Part of a small language model's weights.
Architecture: RMSNorm before each block, rotary positions, no biases in attention or MLP, untied embeddings.
Each number is 128 + 32 x the weight over its row's rms, rounded and kept within 0 to 255. Layers, rows and columns count from 0. Numbers have three digits each. The size before them is the row's rms in percent of the matrix's.

# layer 3 MLP gate, 512x192, rms 0.074, rows 213-494, columns 96-143
099:137109102109068106121107093170139188219110149132149091173137166166103125178107109077126080121099178069142101112109128101140147084120098057181086
102:065107091099169118090050119173113113140136122153081139163186127123143115043099140130089147135145078101150087143111078186136136166136073134112135
102:203142071089149097075102103094082079138132144121137153159212117171174105136123124148125128106116149123193113102100121126170087119108136081221056
100:123170135128107121104177152194115152102167117054146117145094156133208109117175158119156116122115095112119124180090112145197147120099198156145134
099:187196138121115101103101082108162142132156165123127119113131114104149147125106141119123146139209145151150115132156084098118150159161147163105109
100:136167158127143123095145115122159119090160153108134150115187196117157147065168126109113081138100109105141180185087141129175065156120180168041161
104:118177153103091097137113081069106138123171142091192131048080116128088151158085186165120154092151097095125154104136097130148119170191104088097096
094:148133123115094140151107111106124115104106091120154144151139164168106145142146129107112060114095116124120148094142130158163155169103156122125082
091:105086125082157102133078101146083114153127072170131104134182119064170096157159089199209170116146120101123173156111045139116109131127109138149124
094:153174136109173145112087116189117175118169132118177129091160134072164166105141147124140157172104171130086065160148142153182125140104164091132158
096:144136154142134095120159134199119115154070123132105109091094080072083167153087051121096134166159122110160197139130140132126150095154135102085078
089:156114133117153114134122122099116131137111147090166080111099151124134196123124120172178150105126129133142125145175114136144100174150132082098125
108:155156158159088117172137107154166168156072139118147055191120105093081101116171134098104106160095118186146169137168142087109176138133124169073075
108:059068134146073069147155081099054130114092093107076097121142083121041159182115112111112076161127085139098128163143104198152138174073122158206148
089:134127105175095134165113112137087137123175000143138105096115126135139128107107124122129159133076152183083162150102122172089076087155159120133122
095:135148143171218114117153078137122100159142111091157130143160122090114177182084114085073147100086188122082074132137121157116148140153112142173124
103:190110106141157106142144146122165154091126075088128081117132148135176180156069148064068078119085153143163107191122093092171105091112138145109132
100:122169155131109173124087116123126177056117131152107080090146142102149068105125131109120142075169140116165113143148115110138109138118079207115169
108:155153115099154099049117131152074126134193168095151125125173141161081186106174152113097138126153141085089125156156134131074100117105137119179141
104:192110132150118119100091095126113149130135075128136120123104223097127129132119098114118094138128122178099081109143107143168133142057133099073108
097:169089166108129106107187211128124122180108142129135122131118132098133169140142125158113160158126102173143155125199128157100148109102088175093138
093:157083149116105098198112134059088147182235082108191214102118168122143102139137104131129104161194138145125133156138129126093147047081073097119136
104:148122116060167116105146147122122164128135083095146133072169179103166150100101094123109174069123119115115121107113134079124145133070108153102141
094:121138094113146098143140096132118076107080145117119117092151113109157176133164111167141093125121069142202163103137085123143162095151127041083138
106:119063180069164058178108112145143150105158109140130106157179150123086082111147116108171080140075137175144155173147131133111113152072138152132139
099:162103117158126102112087127137117188132126075088140076117148108122119194127137137135126110138105190126171140180127114138118181157118174145077075
092:129113127089057070142101145135208114192117060155175083114096102151121173138118143134151090113138121142148122081157134144070139097105138114139126
108:083145119124150127149131186145162119111103096170100114165062146101150157095117107105153103142133179130179141112130152139162147114129135105146131
107:205122077123113093113108112151069084138125164113117107076113119134125144103179060093142198135168107149207136114109108153195109146059108118116098
097:138149158095130083118106124083109118116149140123078131194090112185105157119079104120146094083181150088137083126164083089189220146138052141140096
104:135124168172173060203152098151086148096121072054112101112104091109078160062132115113183109087148097092176118082160107100178142116135178141080085
112:093164138093082109185114108140098145190133114122128129114130144093126119154107144122143182137142174073068080107184119150134147158118145146109113
092:191108109166078094120131195158113152146131114109087184120120142023108166140199154146132127160110166172123136173152155138094173173109100106176064
090:176080129167130137063138149111148181181123093091113194132197148140089123080179105111099106126143154154124077145165107085135127134150099135108133
101:123091150121155129111183116144115108133071123159187151092206132065155148159139179142185142102128074104106080136153140103089121094137127131128115
110:083084164153121109136168126136132148157119066154101092099063156114154137120175117141117166121141093168111113091143127162165085102091052085144078
093:107129187163070102123083221156175152125142141122091113116138167130163138114135100114183132070107175117164155121125118108134081058129072208185185
098:134092137124109121162222151118151129147190116182094183110168185147121103148143138147092120095197147138070066172159105107164162134109122113078159
097:107182159126102075124158154130135140139087106117109139136196185136079141123175120172138102151100116214157158114121162159135087206124170146156174
095:124099129177110103142111114152071091150106115133147156082163148098156181175167024128144156172139100132100094114122085150170147133157111149119138
105:113182106183142119127151153098138130109131113139145092130067088168119112123146163160142136079113095126131199144125118130163095064139166115161067
100:127155091134166104155148139196143132136077142117116247121067102179112137172141144124057058161135163156136124140156184140076176104158147110105084
105:169070096122126123179109162168109147062105089072159121135112152133070110107146171113157178133189148101151089080127138130122055157105114075119063
102:164132124141157120090172095128123136155139151143153147097163146070108150164106122143120186131137105114106166118091130074140145168122087136119132
104:063154187099159132107152116121169122069141151100100120107154142133147105095208096080134127103142065094153150139138102162110138108076147096107113
110:122098140123102092135169150082134153212095107162120175143113145147108089133170154169134169120105137140096150132147045117165132092133162133100147
089:152130101129132146151090124125058139207124138142176046131095048084142059130097094125114114154140172149171108131178182076107097160111100106127100
111:155160129082127168079140142186102119111124081078145130158142127124140133146122154096110171110164152120157118175115106069082178147135109148073146
106:093151085109077096129114176198098172119134077071164117170133087117116131112130147119173148130163147069158160121140150122125058096070165211157124
093:139145128138096134153088081138143192165168145136215167131100101104101142188092082123143146115120198169124142116099122110095134111164160174103195
093:134118125103080124097122166175133229080185147105094097136148117088150143142071149127186122011134105108142134130143089092155096090136121129100131
104:127185090108124112126083198116099093094081168065138112173119144128077168126089170143095133120113151078112100146100109084133093124060103105174060
091:106133110150109175082136118096093122138130163112116109111119150129067094101154130121153128156083124167163102125188088195102111136071139075065116
103:123107170101119115166120133129083117145109116102157179126152135142145129127117215084189104161108126087143054141144114192170129068078166134187106
098:140108145155079103104123096101152184114092060127142129088148149104103068211134183167132100107139102109214097154135064112145106146128113081125110
094:140173100058151120126103130130130145111153099130134115174093183129129130101111096112148095139128141117137088119115110174122068113127115158155093
097:135163136139126116184165119110172132098111117101154157126120155107139110150170119075109131067140152092108082136174144185072057141130067114149105
094:113127148134084085173115130152184115126202115121134098135125130133073142109103114104193130137098110153105136142124085152172097166109140145110090
102:141121117153161120178164120072070149160175128101143119127124147061109155089037155140129096109165168090135151087208110118097196135180137145121139
109:146163095129139108100111193148176153104149146100114085146104134092098142096152171108144088130099158168147138142094123144100061068110203135132074
096:169140126138063093155112103137131119112131121104087062107132091104120124140114095144128159126157221122108148125123073173133079118069224158116155
102:129157143155203118091105135131069099131141105119090094165138117141166113094130113139129125181109174151096122169030145060121184121128197153149131
096:146094148147157128121127220102132084108152099143124163110147181124170171135145068094165123187074130146142122143131143113121122164144110147132089
097:138108153141168090114111089135138085104147075101116106094064117139106111060064146124126141150097158106130092129147145152149123091105118176079109
097:108124106142166063100110164113123104151128177146133090136133075062106113098064108117121154105109132117152104091170066099135093109180171196175150
098:094130099099086104101123117129106138164130062109155108155142124113161114087119172142173154178109178118126130148144118166106190167083115154165091
107:124145127119121102082195134144142183101212111132176124131116119160156176139143139139096144135094120140069168120124170123118137093172143178149173
102:124149118159071129136134031163077069166164116144159147167114149163142051177112200141157158075117141098145159158102108109099178141094153113135110
097:129100098153123111116101161051108104146125139144152109131170139107115075103146160102104128081102162085137066088112089162152170146093113129109111
102:168168093150065137162103115110097126134142170161088106127122085096152138156110147151175128112149109116126130127141081132177085199070132183132155
099:154177123088096123136145161130153056124130222153148149167180158077160129085167076107112160140109125135113103095130133143130181087123053109076047
097:135157065173082127141056065136123106100126127107147112153157083126087117120120096167137129185074057070130148134114149135151124154150152118093132
101:111106112113139092129102158079137100152113115182141086127178107150197125140192155124168095151101151148131123093162139136164145199137144163099137
094:104169121121157127134086215110107117096070133078091159136137123104078148121142176099119127157172160184128159171077094138136118124097140120145113
099:108170144149112118127143122124144124082171181116122191117113132111137103074081145094111139144116163122183116176121085160206090127115142190103136
103:157140127135123109163085201118123134092140091093113135051096071152074175094140150113124041126159122097116176154178162220096125137135086097140128
106:174071102114151143131128128139089043111087167106140217165151194112086141171141082076149199096105130118094072134100168096127139147148102124118179
101:132088089081111079139110176143164152136162129185100156127104124080111133102124115099116154124166197137153170110143086157166151079134073125141130
088:145122177144120125149059157142144120120086117189137114197119155118117116212153111098067084187099164142139104118095136127135135198139178158169094
105:142108108139124109109113129124083134197060151166151135184163145136130091080169058146134115167114102126181165118124073110069184129082140092126121
098:074120148122109112192104113159132135149110124153157124189062127089147123128103167139119118143125101106117148106127130166145152121117089172138131
106:137105155125146165112155137141163146146102132149145155116153168123096095179196098139158171148101153129194095096123085127169116130108131143096122
102:092038147135109113177175105100105139141168160164135137101123142140123110134151126118100145156136085093121112162164115092193111157144169169103084
092:089169093059186112122071171191115153148165189175133140126145136123044155133079094128115140146091161160111148105085127183100100122107131172176123
090:054124123096154142098132095142125180160110125076164143152178105142092143086160169160166159071055133122171084101126164103108070157135166073155146
093:069088173118120088113141116186117113137128072146105098111183079112097149110106187115093116032142132110084141112173166210146135114107124171128139
090:056124088124142098156209115149112145210126141147136215152057156131100160177178082152163064123107112090087104126140122147136110180133110054139126
099:114117147138130094154124168115087123154104115141112142130152175094120135089139129156124133187161130053137121149127116148134170174128152164145145
103:140132091152161114148094128174196093148119098115102096175109111088175077146098122148123107135185151158122169079133112129067096098115088149121126
108:104099137165148100137146136119124123149149147133128131144152154097169117067156198134107153163111072145167152171117130208154115205078098129107164
094:119097151156144116106186176170098144118134103124154079124124084143106123109147111119137118125137090144141103137156116130078134114064102102122100
088:096134140178069117130104159164109114115114111143061072146101119081115152117136163189155123085102171111120114171123074175148122183084130087178136
108:104105106122153145135111102135106124118179169147159148133120166134107084139101108082164206144161116070059130145059108160109183163106086105128123
106:122131139109063098115136135109173103131126138120104167071147155086160160067155081129128100194172103130144132134144145153109107168131088139071129
100:166095152169151137089148065113074156164112107125130120136150123130177141180139147140136147121083123115133053137129108131103120184099173070132153
104:114102096105126126119121062181115219097125082174175102100123071141064078086114135088174082061148105107170152089192135115126151115065099123149103
089:143143167148124159132139142140128113137104145160185123108189143110138132107119089098098158136138103119177121091101091068144167073145092137064183
094:151136069098117112165162095151119124043131127165161110153157102130106061161188083059202090096150163133188128161077202134101087141110119143117127
082:054081136177113158149140103119100127153067123135147120112145157114177177161106116110111145112116126123092129132115065155120193168072125122116192
096:158129083161122092108125149142122061146141140184141075099103079096095106093050161107177103122133122097124177119128125149134165110151149150138129
093:126125055132117152142103102118149120117142153091152063120178112143121144106190144138129127149099099079211131111175101098124152126113109132050176
098:112150140095167141118123121181133117070128177096091105154088106106089163140124115148106117133098163119157182084161118135178131082170100093155088
118:094088129087143087111106146119087127242123076148137157173132106135087161155093149094139157082122096139140176101119042164168144145092085128114112
103:164138132144083077087152082103138116181096125084186058168148144118083116150137118152154139139161133155133111126114108109154186160128110104182087
097:172135087091167146126159182123084109148164116160140082082131213144150140127135099138133116192175054146183124168137156135124137150095112105125173
093:135107106108175071084116129150113116093139135068135074130112111133151147086148118105163185080174120138069157133091148134103063046067089115191118
094:110152084201140145159169163142115125134165090108165116119148133133152113109117133186195121120138134183128093133148146177115102078137147168121060
101:156158141127145087114134135124111132115098120153105136126160113145187205147167193088157071192074125108191140129127091170177095107079198119146074
117:182122118142065142148129084127110151117220158126157112078118182130145110129143069098123156153105129122152162110122140173174106110133107140064109
105:127187170139168153087179131137184124057127133092174140096186123152186150132134149121099121154155135134116075120147162187112058157064151131044121
109:131113108178147110168116047131162113107153110100137152123201161169163155126137067103165083097038201167133101137108138147143160136098082108185176
097:160124138118127109085110116118141137103131152089133132131155133154161232162123148140132153101099151109113069113123048125127143145091150124124123
106:127124138207108057112163128138152133105145067118167131073155137079138148082163069117202182116107151145221090137178173151142125164101127116150163
092:187156131145123148165104161129121092154133068103110100088113133137150100115150147138132143118137171089138117126169118126121114163138078129109088
092:123066112112126123132131107060158128132132118148151095132070112144172091162149118144117180157126129104031104169110138125135145171074087082114148
087:083146126110149148176166094174125142119152115136110094142143158101119168050166122139124130165093130148142114171152191105123141219130109098044231
099:174090167143096114149142177118134184090125125152122113141102143115159156096131057079110160136127077128074100123128152141120112076129117163153098
088:100108127158121105152122091149181125067156070118145139141147116165075154147117144124098159086178150125117145079091104111086113064112139162165126
090:180103139154113154092137137151165164143172129122116160133114170119131113149157017133135111105122065141142097132187103128143128095108082146122212
090:075113074116082130212155147189109124149106092136091103114185126129134096145142057045098123084098088130158101109140101107067141137065070130121113
110:107187122081152101144105161141139150064115206127136145172090165108116116135109132090127123168085141142129130161169100123142044166177137141101132
085:114150106148122118167122160156149128136167148120104173189113102066120124123128113182112203164127107170156142205134072118125224116105095142117158
109:142152089117085112197177095119055127155119157130115121148133121129080131085111146123162088177158108102148161101151035150166206123128099137197124
103:154144145099151125084104160087107130115111170167086102127143116151125124130149111125100077107137130128082194137117117132191126116122104126169152
102:156090162121129133104117135115091098104169116165140091149165182164141092180212117148162143068148104105124069101105135165095162138109067036120126
095:102174087168121132155191131105050059114125173138139127161100089072106108175109060128160161167121111105134096156132103156081070115110094095156106
121:125183122172161092143097157158105093151150181158162165126095120135060127128134102159112128112128196157130136150180119168096098193098150080148108
103:145134067153122115182050181118074120146128172139125106140096122144137068152140104094085126186113147159163117102157126138141136074094078178142074
107:115182151194136118141165099154184151051102111111148158117146129089145161104140145153114166151115149110173131170195122208105108170119119135149133
098:126126070119144125095122166096107170091146136116158085131087092065153138110099177140130167220158161130129179092079162153108100109121171134175093
092:143129111125091091125075120122154127105105143127149120127161185102108092107166131139149125151144196149135130110125150195120149129076105150151114
087:099035096104142169129167104124142084132055099133093157073182182140148151117203072123169146179158117168154142118149115151106087161109082163105191
102:181068085133121112122092104048144140146125138128151102103066124140110119136118089110135143076145147082128096142121130115154092080158117087129135
090:158140100153155128100096119141175104117135188130162148163207085123166119081102115127080150163159128122126100138162166082152114145116128171075148
091:115088151120088109182117146145125121148140046159069094134082160104092106063154136121145174167139134148152091171112123159102118134085101121192086
098:129161183100125104109176137159131092174105186115116079140116132129158113102117138143089105126134167093156221154086134133116186055144083127137178
100:141112055118116125092095128112095095154142097157121100174098106091088090118148152125132148127197157140100109093085165148049185160106150207130118
104:109131104136133082157144149135074121151146145088092143131124109171112150109114156105098135133133152137174148141157058146098207106099151104173101
103:120091134126155129182110129123143154088124125094107124075152146150152121177112124154131123137196093132163118146100079125143162105110110136104209
096:100126077129154121144081120138105138125099101114125109157129118143169144168140092170205158114150163147126103130185149125138103150105103141119167
087:089166107134096128136117167136093159137203133116121142141125134132118151123096164121116140140146131116121054144097137157146163163097157153189120
098:136155083078140125087143101170179164120110162173158145161119129101115183135052128129120169154124175119129125090126126109133086124128120189144133
102:179128104141194146114074152096163169139127127091154097073105097106166110112118120113158143139170106110126134139138121186182117162138152158186130
093:094088104149131131111123073102156080059174106082146159064154129197135125184104181140079136067065111129135076145110129184092137144136074118097200
103:136096084160143062098158141038121090123136168124089146142156102069133131100130122145122170120127141131121100127146153173165162169089108131149130
098:132106060174161106123132135170146146134113117137148110149111119157108137142119102119156153121142195155093120140109174100138127130145116120127081
104:089154114077092093152132206156091152192172174119092175105106124158139134104132133106145148173112141170125114085143130120085142125143123206122158
096:117137100133128118081116134199167145072138109123113143168166127159174175154142083112101137105149105152158108132168180086132078125147072130144167
105:142132103162154100124122117142145119129158192094144154100151142100126170164086114139077154107096129146157099167155129117092152199163146086210176
090:153136158144102119095093175115142144095126131127135122072133118155121151169130156105099163170155150085067143108156153082099095128135184147187136
094:121139143097113142098171109111123127187118148128113066131169115067114133107201149097131191098099000108141090129137106132152152097086120105143155
088:100113129101128133099129106186170156134119099158138093135115140027114146143140163082136158109146158094114114184103162135113133130131170163053095
090:123141055141115079112065140148123137102056121136147150110119156055152134139108143126143126130055151158127117116133137175149123173096101143110109
096:167152126147115141125159116108168086121138093137149097080145149161134111132153104122123172116146098079134118134130152147115102157114096100092114
109:129153119146109118089133201170166088150092106111071119132161162093086160098154116171163128143111129194124160172109147093140164173150104134140110
091:166101136112117160132141203111086083164141141142167200162148100128124208091200120118162147134151095154111127141133133113110112117038145172107108
107:153162147131089094127120149127093123151200121132089082060085102167119109084087134137176114111136127144129124107109106135118123124145093138141123
098:138124103126141142112089092143156108140101145131103032187108159118138121151127129120112148123115152077148122130137124120063049182077178069117143
099:106084062119155071108129139130074177173162162148158147141205133100071091072124117163128082069086118098125132128127113155103150112092129108183128
112:159084137132113094102113095083145092142131128032150121103112143132120167123095126114132118141124110107132078152099149140163134118114117126159040
103:152220147079159136080129167101156140071174146114138131111103112109117140111082142108132159129113174150168067123124142145161095120108167121123148
103:130123097099120107135072108232191154123158107098128094156116090112092125158088117054147070087134222093165166115102170124113145146132116179142165
101:179102126144084090110161170099098131086152132095100170069131153140132132170082149146112082068117081109102143140095147124212120134154085133092095
097:093119137117154087157093114139072146117137162119131095161098096119135122119089135084100151108160124117141122063171133117166135087099132145181151
099:153184126159138116120093138093113165190038059138105113165164114108112088057127120128172161166173135094144140110162173130146116108126114077148060
098:156150124140196191093121140173123127136169105124103085136136200134172125113108140135134146124161094217188103109141126108116112135122099143162178
090:145136134079141134151139099066112125157166136076135116206117149133171143126136135132123095130180106104094095176125101127116154160146093090148118
102:083145113154147100111100158102086079160091104223154135131150112166120111064068177169136124179138143112125126200124141145098130059134106133183127
097:208133115104106147098154087158177124100139171144132118159139144162139157166163133119083140091147184091086070137119193094103168210159053084097151
094:146102059129123096148049165139158163118049111093123150134091178150098114142093133125156111125157161165124099179138089133158145132131119198102187
101:116084084153169122110090100124137156116127118092132101135139114144097185150154155104164123137075124139100080124183117105133108111149119139141118
107:142161125137188088122114140104149101110075130104143083090105138129101163105167104184100132189193098116116134181103127171130109161127146128145199
092:138110112142093096158122096091101099102112128108147101117133193137165121158139141149086168115123056126078135109099063189183114138064094137128081
097:179155148143131120155096119134133147171104137166173128110192098130136087155135116202188076165088130096124125141106089130102155090142101095128116
097:104179138105116123114116150148157130189128152139117117178132079123124107124095206121130155156158190073165115113104130154130133138147182061106155
105:141121137169162070201118134129134154105183093112169099129148140125130145139155087160157074128130111104165090074111118101178110208070103109139153
098:076125078130182117133131135119138125133092094192152157120115105088126139163138149122176105122136144137132100186144164104143099137136153075120096
096:137153144167070129214109077084095115121103163176120091123155183076141170147156102108104165114072161180123106143069116178164156207147113111105138
113:108082230196120075143109117128092124120175135115113088165140117177123123113119107140118129114142137126172143125124139099138104144133153163095144
101:121083111107085111108144092160123125159120149136139120059128125120120146151166085085146136132091142119151135083137083167133135147099123115075172
094:141107166118171112111103117139119109112164106077076143116142127133149098133116157116137132119131065173154116161083124172114112074100105127094187
094:126076103138151076154103154130119135134197152109137123136137100110107184120159129151126131142152098136173108141157142111096068063128202176129120
095:179135194134179117106168170130131138149091139149155158115120180155125168136153133149111158159133122189118101179080199144071138171172136150145150
094:069126157172169073146120150185079114113087079111166073158152173147056136159096153088175119069154105125108115127111062104083145137111122075187089
105:127125152157157115089103135130181106071073091120134119156091133079082185101148155117108165085089195091179168148163145153136144132106138161103171
095:113161115117053091178103160093142122072113148103127165141154105154101170083098136109119091187111135096126102076090137138153123154148163122162103
108:095055105090035123111106065190121173153138073151100188077049134165106124140097084099148162089164148112103130066142088122086111124141154192148138
106:172193126161136143143125077117157166037145140131139141118133124102157132157152155132084156154121125131156120143098186131069156164153121146078150
095:146128116147127183070163178203170112052091149102144063157182148095178142104127101150140172097147130131157138165103150116147089164131067128041193
101:083075136088131130102131140193117084125084095118135068111129175195157129102129159151121119132128158085177131110117083092139055151072127188106141
088:068119144168164182093152093150097089119092118148128125168162136079163125069142053116178162092114107113081150129141192150101123123070097140137160
097:170085107112089128135061129153131182191163126139104142084107157117142158048115156087150128107124149129177126098119103130118155161132150157118126
094:137115087128125135149104157114086131110126109150195103119070071077131087082118149112138106136175111183161121127101090141162107118111130167120127
103:136105102091127127094088143190110125086205110159100083147132140140120180114132106105097146164127161185152161108105161083175068148112092149104109
103:098134134196151107195093098134099127168166154109129149050130115118195135117131173156146142151178122077110087105142070190152120116160160136101143
120:075150111157171116086100086166137116109127158088120131149198145155142066094139150151143140055061123129115097158112129067170096127151199150141139
098:085110102105085096107132144138108139151163075096191147129138197137182140065223102108151099208098128166150108136096112132067134124074083073117145
096:089130163115142115120169046123127139092176175065084052138115112105114189136168133161122075089161081148113094140175129152110116162048080087140130
106:109121070130129115089138109071177144149126088104147076158157142127167101146128113182172066143076115113141126119132106219149115134140150162153080
101:104115089145142074141179169170095154122109157133065096132081119120155174122174095108151138113083141163176154184139154068111117057152089124166074
091:099100130158101106150077095148126152123105080084095102142126112134106166157089121132103183079144160141123086082086100174154128092162130161147103
104:132116127159084132103097063156127177100085110121137085157115162114098109141152147129134105136127158116114132180092119112188155102111070118142077
091:160087093122117108144149093080128153080151127140107159059117162082093138116105089143140139118161145108110113128079150151133129098123104093134127
107:107081142140122128156119069179126157081149147140127111131154099106155168102117146130153159017091127078186131109173109174153097101127104124117128
097:134115096159094135113062147158060145192124140115115106112129141161111105109116064133176161162106135074138160180090069143143168064161134165126153
095:114092117108122138159090201109096126078184077089158139176135104111112077138093129097162120064150111084165099111123124097187138132196095146142127
110:120117114153144104128109090092083058128119125096105125177148104152128149078144140180169062125142104151153127132127101121096203148069097107073123
082:131121159088132142171138134096162076188128126105114151082110136108158133100096080119112113128133092179125125149156147126101126138149065114131091
101:096121136151160128059151083115107201099160105144083096101083107180080156141079108144111084112136114122148175127126139125155131134152123089110171
089:111077145109119138140100102113127166194095122172143158109152148117153187100150145117180157156159155106173112148151105189148122094129112171119199
096:134144064118159097082120152143095114115130102153118126113107131034111170111175102114190156097152124121099103121153167135083150120102118083158157
104:066156144162081122149124200125170168091106082114140119107133138080174167122162097176152194185157107135135134171126154123158128118146109133114095
092:085182150112121124093168197153144169169109075184139131122109152124098132112110118167141128194108100153109115125159169176110034147116119107147106
094:094068079172168062153167127035151113168110165102147122100177140150075147115186071103111123095108108028156081110180136136163139204138073099103108
096:109152133122106110120173091143121140170103163144111082180119170107169103129121142153054141078107148115085126119170167175136115125093140070103089
099:129145083155133125164157189108161093132159153163187108148099136112154132120179152177135173160120116149131108088178087118132115111064102113109173
105:111118111124108111127065202151136140142130083122135114107118116117121079075137108102112140115086144138157203149118158125173137118133109139121050
092:154109171081159073175144175192134102126154137125142104170152123188087142112129121182129169115122161060143138131132143119153057082101139116147124
092:149120126095121127107088155182132137139101115163164124138076145099141138127153077146177141155123147192144157164142135131095045120087089158109146
098:144163141146147104108117112118124114202155146131137112136135136134115097110142162194167156171176152071110096097168111159148065193152146098136148
095:114088124105123066155118104125094152133164089167154108120132140115158128089134079184225110129107115042121169112115118141140164145112175148111071
098:119105134150144105144102130076110106131070084158166129127099056191168128076118124093107102146121123140170136094118133085155194120154067152103155
101:142089153110123107157065146111175155163113139143113188163051145150117123146150062119135134112130161076160138077139121106170117094142070174120156
109:118159122089139090187074150193102178088093179073111133085134116125125173135085135169107137213179156122108144165130149157130112079127128116149173
093:128120127080115118133072164160102143160136091122171048141061143131153118140108163150153124200131147138109057169123112179101169123147145072164113
120:175068123184126094131087156143106134140107119083123105065148139072070207119100094149142187129104170181130134115081109089078083143109142185148131
099:116111129130124088119148176203095142112107080123105154091145133108158121187128155090150106150136148183089130101143104181156116074104121134150114
104:125130104181135143111063193158121163189075097125147132147118118123100154140091146107111127134125154168173186141115085125130204100152152168106194
091:139130116087120089130089143132107205143124099053151120103123156120112130108139108149105185093185156110105089154093088109103105098056119116187163
093:147113115132126080128111092108119134100120128106098117099131131081106123080164081121118135111113103126154173166109126208128104143079086117149060
093:098105119087154121136072181123089167167152090202126127113187099129067167147133131130153158084108117061129147149079104092038148136088134174099109
108:091146100126139124134169113156159120062154171123133078115096135132163106158187100179134164112099176160117121138143165151133095224146098092110191
099:114110122115118106112130193135139203140086097157119071145137123156120116124130118099076112161063140130085182091076121159094139108132081165180118
092:128091130097155082110091061110154126142143167099115120201042086075149194128138131182157145080186153107177106079126135121173108154146138094096101
101:111114115187164101097098212101099108160128134187140116138116141072081153125168110121124110177118147155125081142106087119059116158083128115128105
102:125071139121129095120080201127188084058126085120124128124115157088133171139149077147130135185128179151084110125122155159157135147156099083136144
105:141167169150158124100199185143100033134106110103140141139142148108185086129156106173099135131126087099165077137176126108170110100135130054118124
100:114112109120156167136201134132097100145171166093134101149069101157157109099102135127106128056155099104145099135127130110106124158130156063102122
094:156131152111145174088120115158140112122127087196074144174113164118216125151143156141140093042108108134088137099087131080109134077067109103103131
083:139131109097122110149127156132113097059214138166133088134160071119127189142070101148160152096151156141169099111117130149114121133137157059171128
101:126135085075169094118089151114105115094160171127138130110046115089106208094126141126165143144118173123145098125173156134132119176074135177178098
095:115093145164104115148111113127152129130144121106144159125077119093149081127142103160206090159080095106168086150084113117095180068142148119182087
118:140137110134134131160104178127079096120146180125144139105105145097130180131180095111167135119149123172171097142127101167134085145122096154115145
092:158125115079135112185109145146126101100138168126134109096154162147157123148128090177170099096122118134172136125113140162144115142128102128142127
102:160101115107070111160090111129059131113188141101203090141142178140135125120097132121156122102133136133164117122106079202196137168165097191115116
131:156126137134060078126167145129179160170090090141152132078154125093126174091166111103146078184126106170129099122120180166148156160096077147088111
108:206139123104136080108097117181147070086171104122139094117121152103150163161152049091155120123169098134105107142181141123134095103133129075119050
116:097160060182127088150093147159143168111119139098136126127108057104095183116148146139172136132197124139165162169151114100120096118123168140143111
097:154127061108143108110105134125069113113126192129130184089079193094119130173143121124161178131126217114128138201133182137103072164100111159165110
100:100111157110085124140124132117146140114139163125149124151128153126113180060140118089085119149092166164120134181117138140085082175171128181137202
115:111159140178156114104105067132140156108115099114162095086113167132071125150140092135155112109114195123157112142110114109102106148131098107122149
104:108123111078163109086182141109123161081082117077134090090203099069137098099102079148127125104170119052137134124161079140133090141107162109121137
092:173113147112122117082108132107160059147169116095125096159137170181105146151098091172100200105164109091094082089119091128116174109189127117104109
098:147125151124112091148137111148133169102103137121139100081096120130143151148076141029078135123151105165130167097190192100145118091165128145140127
095:108174145111129097142164156086077111066110075116111094117191095097111114102159154120073169190122087110170140141119157126165117128131180164119159
087:123131136149140156097069137090113125109082164155109161080048137101149130116088143113125119065122127086101144110138092191110091145060107158161151
101:093181115156110096103131136197159119117152146184084093156093120104128118138167147163155104109169160122079158165104178115112117111115104041073074
098:098087137167149107132145131156107137148106077173091105178044078130193175104145167134130181126116184121167133126168144142056104109137146161178072
090:140187140134139124094140133116188118124067167163094103116096135124128116126080111143135121134065109145128123148099146119124160137083128045109107
097:194097160110084100166110126176093157124115082103077111094129092157160142175142104113091123137105073110148133176133090195123132111134103149115110
101:108140105178148058128112133113113201125099126112166146105148129091148124120148178136159126121159142156106119150093097105113122112151142144102097
106:075103085096072092127064130107146087112137065171172169145090131126107158130135175126162118131086145141165173115098161160125096169135150131115130
092:138193167089163162130118119119151111122126137125137111087162116140135138123129118196110175126090095108103139139185171118167119152141130130098130
095:070109118113035115117114173097093103108092100117124116162078146130155096099148178175145120141129146148116146119090128233170083158138115148192111
087:080175154078123105134148098132133166087151123146113071081175157127124067120176170103186102157082142081129113176119171137122119124112126177162131
111:116102089116225095133076124129128153152110087079130074158145200122150085095141137169155142128143104143171186174115109100078100116125099143104104
084:139098185146142142093109055096107171158108112131102093089127147186122114125178107081147180135111077146089135075204108097131104110085143121113101
127:140095086092122107129073134161167183114138108091152140100113158113113115140158118139156159171157152137156102089155107098100116115137097128130125
112:166145097123121062131095161116210156098138136072135135053147169087120104093113147109138116147139139128126120142050123164122091123136129117102155
096:130173193106101104098106104119136069159066132115161124119193160101083138118181107149096113159122112145133134120145116110097114202105139094118125
089:187145150051109155093072126108110078121070149177167117142112187103101092129131107123128089156116114157151147139138075067128150081185072140102094
097:102196158122126092111163065188108140116118138081113099150090112127080144079082196123091128123129127071079140193154136151168119141181121174117198
095:103076139123127115118120067102090107184144168194153122127116095126141163134128091115155162088046184093072084133093173102125173159112109060140153
100:111168084098169105149086167157080081196135112135118193109109123154102151112114138142123157155158168169103147158097123069122117116128116135156139
099:152064117167141105077125106117118110130158097140086189070121141155139082102151082055130090101072129133133119123146121169065116159073139074185107
101:121127122145137108153119124161180129148164157126088162067104104125093110101151144101148089173165188126152154136106143166072129149139126156128143
095:132146144124114133144150160113123131095201115107100095124121128151150124063125125183140135107152127062157135141100054141168094188147172161116144
102:123126145145139119105126159131148025143151136087145125149138121103135157101101091122147117135162117130174113132159117071141110139140075089153124
100:102060134103105091169056119147099133127144168101135149059124146135128170190161112186175128126097158052155147088117102134111154150169155156093136
089:150173158144097151165191121149158153110127111037123152151138173148157153138154172152130102169173088155131089157093106179111126164111151112029181
103:137107122112114064123145109153134160154109164082152110112139102161147173173090109145126097103126103124124163134186087125157139060190129124134116
100:141143113032120110141171120086152169077169133093172105104110125100101125133093128123098088115133089105121122092126138070173195144153169152146135